Part of a small language model's weights.
Size: 16 layers, vocabulary 1525, 13.1M parameters.
Each number is 50 + 10 x the weight over its row's rms, rounded and kept within 0 to 99. Layers, rows and columns count from 0. The size before them is the row's rms in percent of the matrix's.

# layer 2 attention key, 256x256, rms 0.105, rows 54-108, columns 0-63
068:47 44 71 49 36 52 45 67 74 48 54 53 47 50 34 38 52 60 47 45 65 43 56 58 50 56 49 51 71 56 44 37 39 43 52 34 46 58 41 65 51 52 54 61 57 64 44 49 51 55 36 57 57 51 47 52 49 56 49 23 57 44 52 44
094:42 39 51 51 38 47 54 69 56 31 37 61 34 33 46 53 61 57 58 44 56 44 54 57 49 37 36 40 42 64 62 45 61 41 38 51 53 35 53 77 40 55 56 49 53 41 39 58 43 43 59 46 45 53 49 44 61 58 44 37 52 53 65 57
108:51 51 37 48 60 40 43 50 51 36 50 38 50 57 62 53 64 48 47 51 54 42 42 47 72 56 43 44 48 44 42 52 51 75 56 65 42 42 46 40 54 43 45 47 39 22 47 62 66 43 56 57 56 54 46 53 65 62 49 56 47 62 51 65
104:51 56 32 29 52 34 46 68 43 54 46 57 47 40 52 36 54 52 35 44 45 56 41 59 67 54 36 52 48 30 46 57 45 39 54 46 58 37 66 48 55 45 37 53 46 32 63 56 39 55 44 71 57 58 35 52 60 67 62 60 62 54 55 66
086:39 47 60 54 36 56 44 50 75 58 47 56 40 54 31 35 60 55 40 48 64 28 59 61 58 61 43 51 73 58 41 53 40 47 55 37 50 57 40 54 50 45 45 67 55 61 51 60 55 53 41 69 60 47 61 52 60 44 58 32 46 52 38 44
063:53 51 31 57 63 42 52 45 32 37 52 48 39 52 63 60 42 38 40 53 38 51 50 41 52 50 60 51 33 35 42 64 58 42 40 71 64 42 56 49 37 43 48 28 34 48 61 43 43 50 58 38 38 48 38 39 64 54 46 78 41 70 36 53
080:53 58 53 31 60 42 61 30 58 55 30 52 44 54 58 40 59 60 37 54 33 47 38 64 59 48 62 71 69 58 42 66 33 53 36 44 45 49 61 22 47 49 54 43 50 60 55 59 39 61 70 54 60 64 23 55 42 68 77 19 58 42 39 40
089:53 46 37 43 32 48 55 45 44 56 47 57 41 36 67 54 46 32 53 60 44 36 44 45 45 61 41 46 35 39 58 49 58 51 69 66 51 48 49 60 55 35 42 38 55 38 58 55 55 47 43 60 66 46 57 52 54 50 27 68 60 53 52 65
071:60 54 38 49 59 51 64 53 46 39 69 34 62 50 72 57 37 49 58 55 46 66 56 36 36 42 61 47 32 41 47 44 59 48 55 49 48 43 60 52 54 47 55 35 40 53 66 38 51 48 68 42 36 47 33 51 47 48 38 74 41 58 48 42
098:62 48 51 52 55 51 53 51 53 46 60 47 58 68 54 62 52 41 54 45 48 57 40 25 27 48 62 42 47 59 58 39 46 39 58 64 41 59 61 53 48 48 50 36 37 34 50 48 58 32 62 39 42 53 84 55 49 43 40 56 33 31 55 44
097:48 38 55 53 57 49 61 47 55 41 45 45 44 52 48 42 48 46 55 69 64 63 49 44 41 30 50 49 56 67 41 43 48 53 42 44 44 60 48 46 49 60 43 68 46 57 42 59 57 55 69 49 42 42 64 53 40 46 60 43 49 39 60 40
141:55 56 46 52 41 45 60 47 61 57 37 59 35 48 50 41 43 62 33 50 50 47 38 58 44 39 56 58 44 51 45 61 44 50 56 31 51 61 65 49 62 52 54 46 48 60 39 47 48 55 58 58 57 41 48 60 53 46 61 43 49 53 59 30
094:64 49 63 53 59 55 56 42 36 51 31 57 37 56 47 51 55 46 49 56 43 47 50 46 35 42 46 40 54 58 59 41 51 49 52 56 41 39 44 44 51 55 27 52 70 29 49 60 42 40 72 68 41 56 63 42 44 34 51 38 57 31 51 55
105:61 50 47 53 39 53 53 57 69 61 62 45 51 52 38 61 57 75 48 33 56 65 65 43 64 65 43 56 45 47 46 47 35 50 26 38 38 47 41 73 44 43 54 47 50 59 47 36 48 51 48 40 33 43 55 45 50 68 38 50 34 57 48 33
110:47 56 49 41 38 54 61 38 58 46 65 39 60 43 59 39 54 51 49 66 61 64 62 63 43 51 54 55 53 50 37 63 55 70 54 47 50 56 56 27 56 56 70 57 58 60 64 39 55 49 61 47 53 58 42 48 40 42 38 43 45 43 51 42
071:51 41 45 50 41 50 55 52 39 42 59 56 57 37 61 56 40 45 55 36 41 63 58 46 48 38 50 37 39 52 55 49 67 38 51 62 56 33 50 54 54 53 47 27 58 31 59 40 39 53 61 34 50 58 12 47 48 55 50 65 41 65 61 63
093:60 59 47 43 55 47 50 41 67 69 65 38 66 55 48 50 44 47 37 59 46 51 43 44 44 40 65 52 42 34 60 43 58 28 49 45 56 56 48 41 51 63 65 46 36 61 46 25 36 63 63 46 56 67 31 60 61 59 60 52 48 66 50 31
083:47 56 43 52 46 53 52 55 35 51 45 58 52 32 42 54 50 53 48 51 48 54 44 56 58 41 42 58 43 46 74 31 67 29 44 50 65 29 41 72 48 55 58 42 72 43 37 44 37 58 34 60 50 55 27 58 46 56 59 38 56 71 79 67
099:53 35 45 46 50 51 69 54 65 53 64 75 56 46 29 56 60 51 33 40 60 63 50 39 47 41 58 49 51 47 66 39 44 45 41 53 38 34 29 62 32 36 51 56 53 52 43 41 47 61 56 33 51 58 52 40 48 54 54 53 49 50 62 40
103:52 30 52 39 48 54 65 48 68 56 63 68 61 42 40 54 58 52 54 48 60 61 66 51 31 45 60 52 43 32 57 45 54 50 47 57 57 51 65 51 41 49 57 56 53 62 62 37 50 46 53 31 59 55 57 43 52 55 52 61 51 45 46 50
113:50 35 36 68 51 56 66 53 50 32 64 61 52 53 57 70 50 58 37 50 60 53 47 37 59 50 61 52 46 30 40 47 44 49 47 73 48 52 53 45 46 36 50 56 47 35 41 54 60 64 40 37 55 30 51 56 48 47 48 47 52 54 44 59
101:36 50 58 46 42 42 41 44 41 46 34 54 33 32 48 33 59 48 60 51 44 42 53 73 56 48 41 42 62 76 48 66 51 59 45 45 53 46 53 54 37 59 38 44 48 51 54 64 46 46 34 48 52 47 29 40 44 55 53 44 59 51 46 53
098:45 45 40 51 44 39 52 71 49 35 45 55 51 27 54 59 52 54 57 58 50 45 43 70 46 49 48 57 50 55 41 49 68 54 51 53 44 39 44 54 47 44 61 62 42 45 64 64 41 59 38 49 56 45 38 47 55 55 39 54 49 73 69 71
101:55 43 49 53 54 49 38 56 42 51 43 58 57 44 47 47 59 44 50 58 54 34 29 49 64 57 46 36 33 41 46 37 57 53 58 63 55 49 60 58 53 48 31 59 39 38 47 51 72 48 64 54 55 35 69 56 53 55 54 51 49 53 52 55
086:51 47 36 47 52 43 60 63 71 39 67 51 57 41 53 43 46 68 41 48 54 52 47 57 47 45 60 65 49 47 32 53 45 54 44 51 52 52 55 45 40 54 73 42 39 63 52 44 57 53 52 43 53 50 39 46 60 54 57 48 43 56 35 38
067:63 48 62 62 50 53 51 63 63 63 48 54 67 52 21 54 35 62 49 55 57 55 71 46 39 49 57 45 65 57 53 42 43 43 51 43 34 58 39 53 48 63 41 69 69 65 43 41 46 55 56 46 42 46 72 47 63 43 52 36 53 38 52 41
092:38 48 51 46 41 43 58 65 34 40 40 54 40 36 61 49 53 44 58 57 59 39 28 64 51 54 48 54 44 48 46 37 58 51 57 56 43 36 54 42 41 40 54 50 69 30 48 68 55 61 37 59 55 47 45 41 29 47 53 38 42 28 48 84
098:49 51 54 45 53 46 57 28 56 50 45 50 59 48 44 31 53 53 39 65 55 47 41 54 48 43 57 44 38 49 54 55 47 50 52 37 50 38 54 34 64 53 43 53 38 60 58 40 57 72 60 57 65 60 46 59 57 55 74 55 63 53 60 43
114:50 65 63 56 55 51 42 53 36 43 54 41 51 64 56 33 40 55 83 64 36 44 50 46 53 65 49 45 58 62 47 42 50 71 74 67 47 52 44 44 57 35 47 51 40 61 52 48 59 49 34 65 37 39 43 44 52 31 40 45 45 43 42 48
102:40 64 50 47 50 53 51 42 34 55 49 71 48 45 44 35 42 34 51 36 64 37 55 46 39 34 55 50 50 66 69 46 62 45 74 60 55 62 41 40 49 61 30 55 66 41 68 47 34 56 48 57 64 52 57 65 50 50 44 49 65 52 64 58
101:74 63 56 56 64 49 51 52 45 50 42 42 44 64 50 48 45 53 49 62 26 48 54 58 62 50 62 51 60 70 36 67 40 33 39 35 42 53 48 35 47 68 57 53 45 64 49 58 49 45 64 46 34 54 46 44 52 42 60 35 43 38 26 43
125:41 51 32 41 47 53 59 39 56 40 39 75 26 59 71 39 51 46 46 47 57 44 40 42 38 35 61 55 44 50 61 65 53 49 54 51 61 58 56 47 51 35 51 34 46 50 50 47 41 48 72 61 61 71 57 53 48 40 43 57 56 50 55 40
091:52 44 70 51 62 47 51 39 32 40 33 44 63 54 50 44 42 58 65 67 50 44 44 59 46 64 48 56 49 47 44 23 57 57 49 49 49 54 53 43 61 53 32 65 51 47 59 59 57 50 47 69 50 45 65 54 48 40 58 51 75 40 40 58
113:51 48 72 37 51 34 54 59 50 53 43 65 50 36 37 40 43 48 53 45 43 34 28 55 42 38 53 57 48 62 47 41 45 62 60 55 37 37 47 50 45 54 43 56 61 38 52 53 40 63 54 56 61 38 50 51 54 67 72 35 52 36 55 54
097:46 53 50 45 50 52 46 47 37 45 48 46 44 51 51 43 48 60 67 40 47 54 49 60 62 58 51 52 50 58 47 45 44 39 44 47 60 55 61 46 51 58 46 41 46 32 48 58 42 52 28 60 40 56 30 61 48 50 56 41 62 46 31 45
098:52 46 36 42 28 60 44 49 64 53 71 48 64 38 60 43 56 45 48 29 50 63 54 50 54 50 45 49 53 42 49 43 62 60 75 49 47 43 61 69 48 44 55 40 52 47 59 53 65 53 52 29 58 53 31 56 30 52 38 48 28 56 57 61
118:53 51 50 47 38 54 56 50 70 60 60 52 57 52 48 54 51 57 49 38 57 72 67 48 41 62 51 53 62 40 58 64 29 39 42 34 50 55 58 36 41 57 57 58 66 55 52 47 48 43 57 31 52 63 41 54 45 66 38 42 44 32 40 45
086:54 54 44 54 58 51 53 34 47 52 46 57 62 63 55 53 44 47 58 34 57 47 55 33 53 50 39 50 42 50 57 59 56 37 62 47 38 56 44 46 72 53 39 56 46 42 58 49 57 46 59 48 54 45 66 55 47 47 43 58 47 47 53 54
081:45 55 41 46 52 54 62 50 53 62 64 46 45 44 64 32 45 46 48 60 49 48 38 59 53 25 44 61 48 43 54 45 59 48 49 41 50 51 51 51 58 48 64 38 48 69 61 47 55 61 46 52 58 56 25 64 40 50 61 62 50 73 71 48
113:45 42 39 38 34 52 53 49 69 51 55 39 49 48 58 54 63 46 31 41 52 67 55 49 51 58 42 47 61 39 53 63 44 59 27 56 52 33 41 50 51 36 55 41 62 32 50 48 54 37 66 37 43 57 52 48 41 59 38 52 39 47 57 37
094:46 43 57 57 44 50 54 60 61 57 55 59 53 38 42 60 32 38 63 44 55 44 51 34 57 47 50 55 47 28 55 39 61 46 49 67 71 54 44 70 38 43 54 60 62 44 47 43 41 69 42 43 60 43 59 43 44 63 34 49 49 73 51 57
089:41 35 40 49 33 47 47 61 56 55 58 55 38 51 65 49 51 44 47 34 40 62 46 56 51 51 44 49 54 49 43 78 52 39 55 46 59 49 52 40 75 40 58 42 53 34 61 56 63 43 38 58 63 63 19 58 45 52 40 59 50 64 54 57
116:31 47 52 49 41 65 51 34 43 33 57 47 48 66 59 40 45 38 53 54 52 55 44 33 48 64 55 42 49 52 54 64 46 49 55 46 60 55 52 23 50 35 48 52 44 48 54 43 50 57 52 59 61 74 47 59 39 34 46 58 62 43 41 55
080:61 42 66 44 60 55 48 45 68 56 55 48 65 61 41 40 74 66 45 45 65 47 52 62 50 60 57 66 56 44 43 34 37 54 39 60 51 57 61 51 40 56 48 51 45 65 59 48 49 39 58 49 47 43 71 46 62 57 60 47 30 34 30 33
091:51 53 45 52 53 51 56 42 54 49 43 66 50 50 53 56 57 44 27 34 61 60 34 58 53 26 58 70 57 55 55 48 41 35 37 44 53 50 58 48 69 67 48 54 67 38 49 67 61 54 63 51 48 40 34 70 45 49 56 37 47 67 66 44
089:43 49 39 60 50 47 52 51 46 39 60 62 58 38 47 62 40 58 70 68 66 58 48 48 48 70 62 29 33 45 36 46 55 61 55 56 42 59 50 33 37 46 55 59 45 54 58 49 54 49 40 38 52 36 76 55 65 46 42 59 45 47 46 71
071:53 48 59 61 49 71 50 45 64 67 60 46 54 56 39 49 44 63 40 58 61 50 59 46 47 44 58 49 41 48 51 59 43 39 51 39 60 60 43 42 56 46 46 68 40 55 49 42 50 61 58 49 59 53 41 65 48 36 57 35 70 65 53 30
130:53 66 49 53 46 50 48 39 44 50 51 36 66 48 49 51 49 51 60 53 60 66 68 53 50 58 54 59 60 48 66 61 47 31 49 42 56 50 58 33 55 63 58 72 54 62 68 49 53 44 47 47 46 66 39 58 40 47 41 47 54 38 54 54
073:46 58 29 46 53 47 57 53 39 37 58 52 56 34 66 60 36 48 59 44 37 63 48 38 40 44 52 38 28 44 54 60 65 47 50 63 57 36 58 43 44 49 56 33 44 41 48 42 46 51 61 28 47 54 37 47 55 57 43 79 44 54 55 65
088:48 55 58 50 39 52 47 57 35 52 32 39 38 52 47 69 54 45 54 40 45 48 50 50 49 59 41 44 56 81 53 63 56 43 55 51 55 70 45 55 55 38 51 38 38 36 46 52 39 40 44 55 37 51 63 55 46 59 22 33 36 58 48 51
069:46 61 32 45 52 40 51 39 36 44 45 29 44 50 66 57 53 46 48 41 38 58 44 66 55 51 43 52 33 36 35 60 65 52 30 49 51 30 56 49 61 43 55 42 46 41 56 43 42 46 56 51 45 57 64 56 50 48 52 80 45 50 41 54
087:64 46 31 59 40 43 47 56 54 51 63 39 51 37 56 54 52 52 30 51 53 56 57 61 75 40 44 59 59 50 40 72 50 43 65 43 54 51 53 54 45 50 59 54 49 70 50 56 50 62 44 49 51 58 07 58 54 69 49 50 50 67 46 63
133:51 59 58 53 53 55 36 44 56 52 42 49 54 59 39 37 45 69 50 41 37 37 52 51 38 48 43 49 44 50 54 45 58 57 54 48 47 38 52 39 65 52 57 44 39 64 38 31 55 48 46 52 60 41 48 60 51 49 67 37 63 58 49 41
081:43 54 52 52 46 51 61 52 63 51 53 61 44 48 43 37 45 57 38 39 37 50 47 51 30 36 67 51 60 61 60 61 43 34 51 50 59 54 56 33 52 64 56 52 80 48 49 49 51 55 51 54 63 64 21 65 50 42 63 30 71 41 51 44
092:43 51 40 41 56 42 43 42 46 37 40 66 35 47 55 44 54 44 70 59 46 37 36 39 49 62 57 35 46 55 55 45 45 51 52 60 57 49 61 41 39 43 33 55 47 31 56 63 43 45 54 55 62 53 66 50 51 42 47 48 71 26 43 61
# layer 2 attention query, 256x256, rms 0.107, rows 55-108, columns 0-63
099:61 49 61 50 27 53 46 53 64 60 57 58 39 27 60 56 35 48 38 58 50 45 56 58 41 47 48 57 49 47 71 51 59 32 65 45 48 49 45 63 53 65 54 41 71 56 58 39 44 58 25 48 42 33 54 45 50 56 41 42 67 66 64 40
099:43 52 41 51 54 17 54 47 37 45 59 45 45 68 40 57 71 65 47 51 60 35 44 46 47 45 46 51 47 52 49 34 57 52 41 71 54 44 69 20 38 39 41 53 49 38 59 62 42 50 48 57 59 58 41 55 61 41 51 47 59 36 52 71
106:38 57 49 55 40 35 42 69 40 53 72 51 60 69 50 56 62 50 54 42 65 51 58 59 55 50 46 58 47 37 51 59 42 40 57 66 55 45 60 45 62 38 38 60 53 50 70 48 51 60 44 55 58 54 38 56 57 42 60 48 52 35 51 63
109:61 56 57 49 38 57 54 38 57 49 49 53 48 23 66 56 49 45 48 64 50 49 49 63 48 53 60 66 57 60 54 39 51 50 44 48 56 52 54 53 34 49 60 37 54 51 46 32 47 45 39 36 46 50 74 61 42 55 42 58 38 39 48 44
124:46 68 49 46 69 48 39 54 43 40 65 30 64 83 42 51 64 57 49 53 61 50 46 44 65 62 52 40 60 42 30 52 45 48 55 45 48 57 51 37 63 44 51 63 39 41 54 58 48 37 48 71 52 57 38 65 72 40 56 36 47 43 36 75
102:52 70 46 47 65 45 49 63 53 37 51 45 57 61 59 48 59 55 37 49 76 48 52 48 50 52 37 64 54 49 37 81 50 62 52 43 57 53 42 46 44 48 46 50 42 55 55 62 43 42 64 66 46 71 38 51 55 44 48 39 38 32 30 64
082:46 48 56 56 57 62 58 39 22 53 42 45 37 57 46 53 37 48 53 49 26 52 68 45 50 35 51 44 46 47 55 45 36 55 51 45 59 55 59 46 63 50 45 61 43 35 50 45 57 55 50 49 48 47 50 47 62 41 60 50 55 56 64 54
084:49 52 58 59 49 44 43 61 40 41 63 33 54 67 32 36 56 46 50 56 44 67 59 56 61 57 41 33 64 35 55 62 42 35 48 45 49 62 42 34 58 53 63 57 54 72 64 72 53 44 54 57 59 52 30 40 48 45 50 32 57 63 38 50
102:46 41 49 43 53 43 61 29 35 75 49 37 54 50 45 55 33 46 63 57 36 57 47 39 47 38 37 33 41 54 60 41 47 38 30 53 49 56 61 41 55 65 65 53 41 57 39 41 58 43 56 45 54 62 57 36 39 62 53 61 52 58 54 44
111:46 51 62 60 41 50 35 32 56 59 46 43 42 42 39 51 38 44 37 55 52 57 42 54 32 52 29 52 46 56 50 50 50 46 53 58 44 45 42 45 36 62 69 33 63 63 36 41 42 50 56 53 52 41 64 41 30 73 48 41 46 66 47 26
094:39 53 49 58 51 53 53 51 55 52 28 49 38 39 47 39 44 52 44 45 59 55 51 46 48 43 42 53 43 69 32 65 46 46 61 35 51 58 28 67 53 59 39 56 53 53 34 34 44 68 49 63 63 58 48 48 32 67 61 52 28 45 39 37
096:63 41 43 58 61 33 44 49 38 46 35 56 28 46 48 48 57 51 40 61 55 55 30 51 43 47 30 63 39 52 79 45 57 55 34 43 51 43 52 53 47 46 62 52 41 54 46 43 58 40 54 54 54 44 58 40 47 42 44 48 60 31 65 56
090:59 40 56 52 23 67 44 60 74 69 62 60 53 42 55 54 41 53 53 44 57 50 49 57 51 35 49 41 56 48 51 46 49 45 54 60 42 37 38 63 63 56 62 53 63 66 54 53 37 52 39 36 62 51 60 44 47 45 54 56 50 71 48 27
089:39 41 44 55 57 55 56 37 38 45 42 59 53 64 43 46 52 57 30 53 44 55 53 45 59 56 45 46 51 59 33 65 52 64 34 30 51 65 45 28 42 30 38 53 48 43 57 46 53 61 58 50 55 42 39 55 49 55 53 54 34 59 43 53
087:42 46 51 62 51 52 40 63 48 33 66 42 56 69 37 39 61 55 41 45 59 62 58 59 63 63 53 41 46 34 61 66 39 51 58 46 45 45 53 48 54 44 55 49 43 54 54 57 70 44 42 50 43 45 25 41 61 41 47 38 63 60 59 53
098:44 56 37 59 48 65 62 54 61 39 52 41 61 52 53 58 49 50 48 32 71 53 55 39 53 44 58 51 54 35 60 57 45 51 46 46 53 56 61 53 46 51 54 42 54 72 47 66 54 54 61 39 47 58 39 56 56 53 31 44 45 57 36 36
102:53 63 41 52 28 48 45 73 57 39 53 56 50 46 59 61 42 49 37 51 77 35 66 49 37 55 51 66 54 53 71 50 46 47 51 48 38 43 48 63 56 41 38 45 48 46 42 68 54 68 42 50 45 57 34 68 65 45 43 35 54 57 74 67
085:68 43 52 48 36 65 45 48 56 62 54 55 57 45 60 59 54 50 52 52 56 50 51 50 37 55 43 47 49 43 66 44 53 40 46 53 36 21 44 52 50 55 72 44 76 66 49 46 56 52 52 34 51 55 54 44 40 36 40 46 55 70 48 27
102:61 40 66 44 53 64 49 37 47 63 34 52 56 41 49 45 47 64 34 57 41 47 56 57 50 56 58 46 43 42 60 43 46 48 44 43 55 51 53 42 53 61 54 47 68 64 42 43 55 53 52 40 52 37 60 44 40 47 49 54 57 61 38 39
124:58 42 70 53 65 43 64 37 43 56 34 51 51 50 42 47 75 53 50 69 38 43 43 48 53 48 50 44 47 43 52 31 36 54 49 61 45 45 52 36 43 56 52 50 48 55 63 48 40 50 56 53 50 47 52 60 61 59 71 46 55 31 37 57
089:57 61 53 53 61 51 23 58 55 50 57 48 52 57 60 53 40 63 33 55 48 54 59 62 53 64 46 66 61 48 46 54 57 53 65 36 51 47 41 50 51 51 48 48 51 43 55 47 38 34 46 64 32 50 51 53 50 46 56 35 50 52 68 57
093:50 60 57 40 45 44 43 52 52 42 62 41 44 50 57 51 58 63 44 49 53 20 68 49 42 54 50 51 54 41 52 57 49 41 59 49 61 51 59 36 43 36 53 44 58 37 53 53 52 51 34 54 41 48 42 60 54 50 53 51 51 54 72 68
087:48 39 65 58 47 48 48 23 25 42 26 50 41 39 47 56 46 47 44 50 46 29 48 41 36 28 41 54 39 63 67 38 42 59 50 51 57 62 62 57 40 60 48 59 39 42 39 51 46 51 39 50 65 40 65 60 47 54 66 54 47 44 79 64
088:39 62 61 47 44 55 61 45 60 46 53 51 54 54 57 55 61 54 44 52 53 37 60 46 64 58 64 61 66 52 19 68 42 35 52 44 51 66 44 49 48 50 39 51 58 54 69 48 45 54 55 56 50 57 42 61 54 64 40 55 44 56 44 46
079:55 56 61 52 48 61 47 43 64 44 37 56 43 30 63 48 53 53 43 56 50 47 47 62 43 57 51 65 44 44 64 43 44 54 32 52 44 43 40 59 30 56 54 54 53 69 29 41 59 44 61 38 47 38 71 54 31 71 34 61 49 46 55 26
105:42 42 55 55 50 41 57 51 30 47 42 52 49 47 55 63 55 46 52 64 47 29 44 44 48 47 29 56 43 35 56 44 53 53 44 50 73 44 59 52 59 53 55 40 43 36 59 39 57 52 31 61 51 50 47 51 51 34 70 50 55 37 57 67
098:37 46 42 62 68 45 43 41 40 42 43 47 55 52 43 53 61 67 53 40 43 49 53 54 49 66 46 55 41 55 49 54 48 55 56 35 70 66 60 34 36 48 43 45 47 57 46 52 57 59 54 51 56 54 46 56 50 55 45 49 49 44 41 50
114:48 58 49 40 75 32 49 62 29 40 53 27 62 58 48 45 54 55 65 57 34 53 48 37 70 56 51 42 68 36 41 40 39 57 50 40 54 70 51 33 57 32 49 59 36 36 49 56 59 32 59 65 50 69 51 56 52 47 62 52 46 39 53 62
086:35 54 48 65 58 42 40 46 37 30 41 40 60 56 56 51 58 50 50 52 35 63 44 55 55 49 61 54 39 45 56 42 37 68 55 49 36 50 61 37 46 45 51 32 37 37 36 37 60 53 69 49 36 44 54 53 56 52 45 62 51 44 64 52
092:67 51 44 51 54 59 49 56 45 45 42 39 49 57 60 44 38 49 39 48 80 47 51 49 45 50 46 51 53 38 43 69 54 51 49 52 54 53 37 64 62 37 47 47 54 53 38 55 58 36 57 58 45 63 50 54 46 51 40 48 47 57 48 65
087:38 59 47 56 49 53 62 39 39 43 52 42 50 47 44 60 55 48 49 72 37 64 36 43 48 57 55 47 44 57 42 49 44 34 65 33 50 41 58 34 67 52 53 44 51 44 62 33 53 64 50 63 53 47 48 42 53 52 51 47 39 43 29 51
085:71 52 50 42 64 41 49 38 41 53 37 47 39 49 30 42 43 55 49 52 36 32 52 53 45 35 37 59 47 44 56 34 49 61 42 46 53 62 49 54 53 56 41 47 38 49 52 56 50 45 51 61 54 37 60 52 56 55 52 63 59 30 50 68
109:28 63 46 41 52 46 57 51 51 34 55 47 41 40 64 53 56 44 63 44 55 46 38 38 48 57 43 68 46 42 40 66 51 61 48 40 44 53 52 61 35 47 45 54 51 44 36 44 66 46 46 60 58 60 44 41 36 46 53 61 48 34 61 60
110:43 67 53 58 44 23 44 71 60 65 78 57 59 68 38 51 46 43 48 41 57 62 43 49 68 43 51 50 64 42 28 60 54 48 50 47 40 48 48 48 61 56 37 58 38 43 56 55 34 49 42 59 45 49 34 50 71 49 56 52 42 34 38 58
098:43 45 48 54 33 56 49 45 55 50 49 59 54 61 52 40 47 36 65 43 57 52 75 59 63 43 46 39 51 53 43 69 62 53 44 53 63 49 47 56 43 63 44 57 41 47 64 61 62 48 45 40 59 49 32 37 48 28 47 44 40 61 49 35
096:62 34 63 53 35 49 50 59 67 79 53 61 58 49 55 33 54 46 40 38 52 62 62 68 46 53 51 45 48 49 61 70 57 45 39 52 55 47 41 42 55 59 55 41 60 68 55 50 51 36 59 33 55 45 50 37 32 48 42 45 49 56 38 31
096:58 40 51 58 57 39 52 51 42 56 48 33 52 58 39 27 60 59 59 34 45 48 57 52 46 34 50 30 44 58 49 30 44 58 47 67 47 34 47 30 65 52 50 41 43 48 58 39 60 49 53 39 50 61 59 44 36 43 53 61 67 52 47 51
098:30 66 52 62 28 63 46 55 50 36 56 43 53 53 55 66 48 44 58 68 56 56 58 49 48 58 38 43 52 38 51 56 49 47 49 45 65 54 69 69 51 61 50 53 56 67 44 53 53 72 37 47 58 56 38 48 54 43 41 45 43 64 44 48
107:50 35 41 47 28 42 63 36 50 66 50 56 41 49 39 52 45 41 26 44 60 52 45 52 41 40 38 47 47 63 69 54 67 37 40 56 48 51 51 46 48 52 59 50 60 49 55 43 37 60 41 44 61 48 48 31 37 40 52 40 44 56 48 37
108:57 52 46 41 57 63 82 46 56 58 33 49 54 46 60 58 60 51 47 31 39 49 48 33 58 46 75 48 39 40 47 46 30 66 57 50 47 57 66 51 55 47 36 41 45 41 42 44 59 65 67 44 56 54 54 59 56 40 44 56 49 49 52 49
097:38 50 49 55 38 40 53 50 43 50 67 41 49 71 37 29 60 51 49 51 44 56 68 58 60 55 55 42 58 58 50 67 50 38 57 54 63 50 55 27 61 32 47 41 37 43 59 53 58 47 44 53 54 49 29 43 49 47 50 32 52 42 52 64
104:43 43 50 50 69 47 50 51 27 46 56 54 66 59 38 43 62 45 65 58 23 60 47 49 61 66 60 33 55 42 46 43 49 48 51 43 64 55 65 26 53 45 66 55 39 43 62 50 57 36 57 54 49 49 44 54 60 43 59 51 44 36 30 69
090:50 39 50 45 54 54 52 34 63 57 36 55 57 48 59 55 46 53 49 53 52 45 44 44 44 38 31 61 44 57 38 50 53 61 24 49 37 60 45 53 50 56 51 51 60 59 53 43 44 36 72 50 67 55 71 60 46 52 45 55 30 39 43 29
098:55 45 56 53 27 33 46 65 69 49 44 52 55 53 44 42 55 41 43 34 70 44 53 63 45 46 27 55 46 65 53 58 57 46 48 52 46 43 44 63 51 53 45 30 65 48 52 53 49 55 60 41 54 66 40 59 44 58 50 41 45 41 68 64
102:37 51 75 61 59 61 54 36 36 51 48 43 44 48 41 55 59 67 46 58 30 36 58 40 45 53 67 47 40 54 30 37 38 50 42 53 51 57 55 37 44 41 60 53 45 42 43 33 54 46 42 41 53 29 61 55 53 63 60 72 44 51 44 46
094:55 56 56 53 37 48 61 57 54 44 43 47 51 30 39 43 56 46 40 58 58 67 41 53 56 50 60 61 53 48 54 49 44 43 62 36 53 59 56 49 34 52 58 53 39 67 32 44 42 61 55 42 55 47 55 53 44 67 44 44 43 40 35 52
104:67 39 55 49 42 38 41 69 66 64 60 56 68 57 52 31 48 52 33 32 64 51 63 63 42 54 43 42 56 43 52 53 58 43 45 50 58 57 43 38 51 46 39 34 59 52 43 69 56 37 55 39 41 62 39 52 45 50 45 40 56 56 49 61
095:33 54 57 50 64 47 44 48 34 38 57 41 54 72 40 45 61 62 51 39 43 45 59 40 64 60 56 35 44 40 44 53 46 50 67 55 56 53 58 35 59 45 39 58 50 41 64 57 62 50 43 62 48 42 27 47 60 39 55 45 59 63 47 58
105:47 50 49 42 39 44 48 54 56 52 67 48 47 48 53 46 36 48 49 53 51 59 41 49 52 33 44 41 49 46 58 46 56 32 56 55 42 32 50 41 68 48 64 39 46 42 49 60 47 45 39 48 30 48 57 49 51 54 62 54 63 65 59 44
124:32 54 42 56 52 44 41 46 61 56 78 53 46 56 40 44 51 48 54 50 47 51 41 52 47 56 51 49 40 43 21 39 68 47 58 61 55 42 42 46 58 51 49 51 52 47 71 55 45 59 27 51 49 36 43 46 64 42 61 50 50 60 34 38
099:53 53 51 48 44 53 42 68 70 33 62 50 54 63 60 39 53 46 56 46 72 52 74 61 48 56 58 55 64 58 46 59 43 47 61 57 54 36 36 45 40 38 43 54 56 53 65 79 55 46 60 52 41 61 30 69 58 49 44 29 58 63 54 55
099:48 58 44 50 54 38 43 60 55 42 28 44 50 35 42 32 48 61 45 46 54 40 56 56 60 44 65 46 66 60 44 50 60 61 65 37 60 65 30 51 46 56 44 66 39 44 33 59 42 60 43 60 54 58 47 46 50 45 50 60 29 43 45 41
104:43 61 50 53 51 46 45 53 54 54 40 50 46 52 43 41 47 45 40 51 57 55 59 53 53 63 56 55 67 51 58 73 61 49 53 41 49 62 41 46 42 58 53 61 52 58 43 54 45 41 57 61 46 54 31 57 60 57 44 43 42 37 43 55
094:49 49 46 57 70 34 55 33 29 63 45 42 42 62 48 62 51 51 44 57 38 57 46 35 43 35 44 58 34 48 53 51 47 54 56 37 50 54 63 34 54 55 56 57 40 35 43 36 45 42 52 60 55 43 59 37 55 47 57 54 45 25 37 50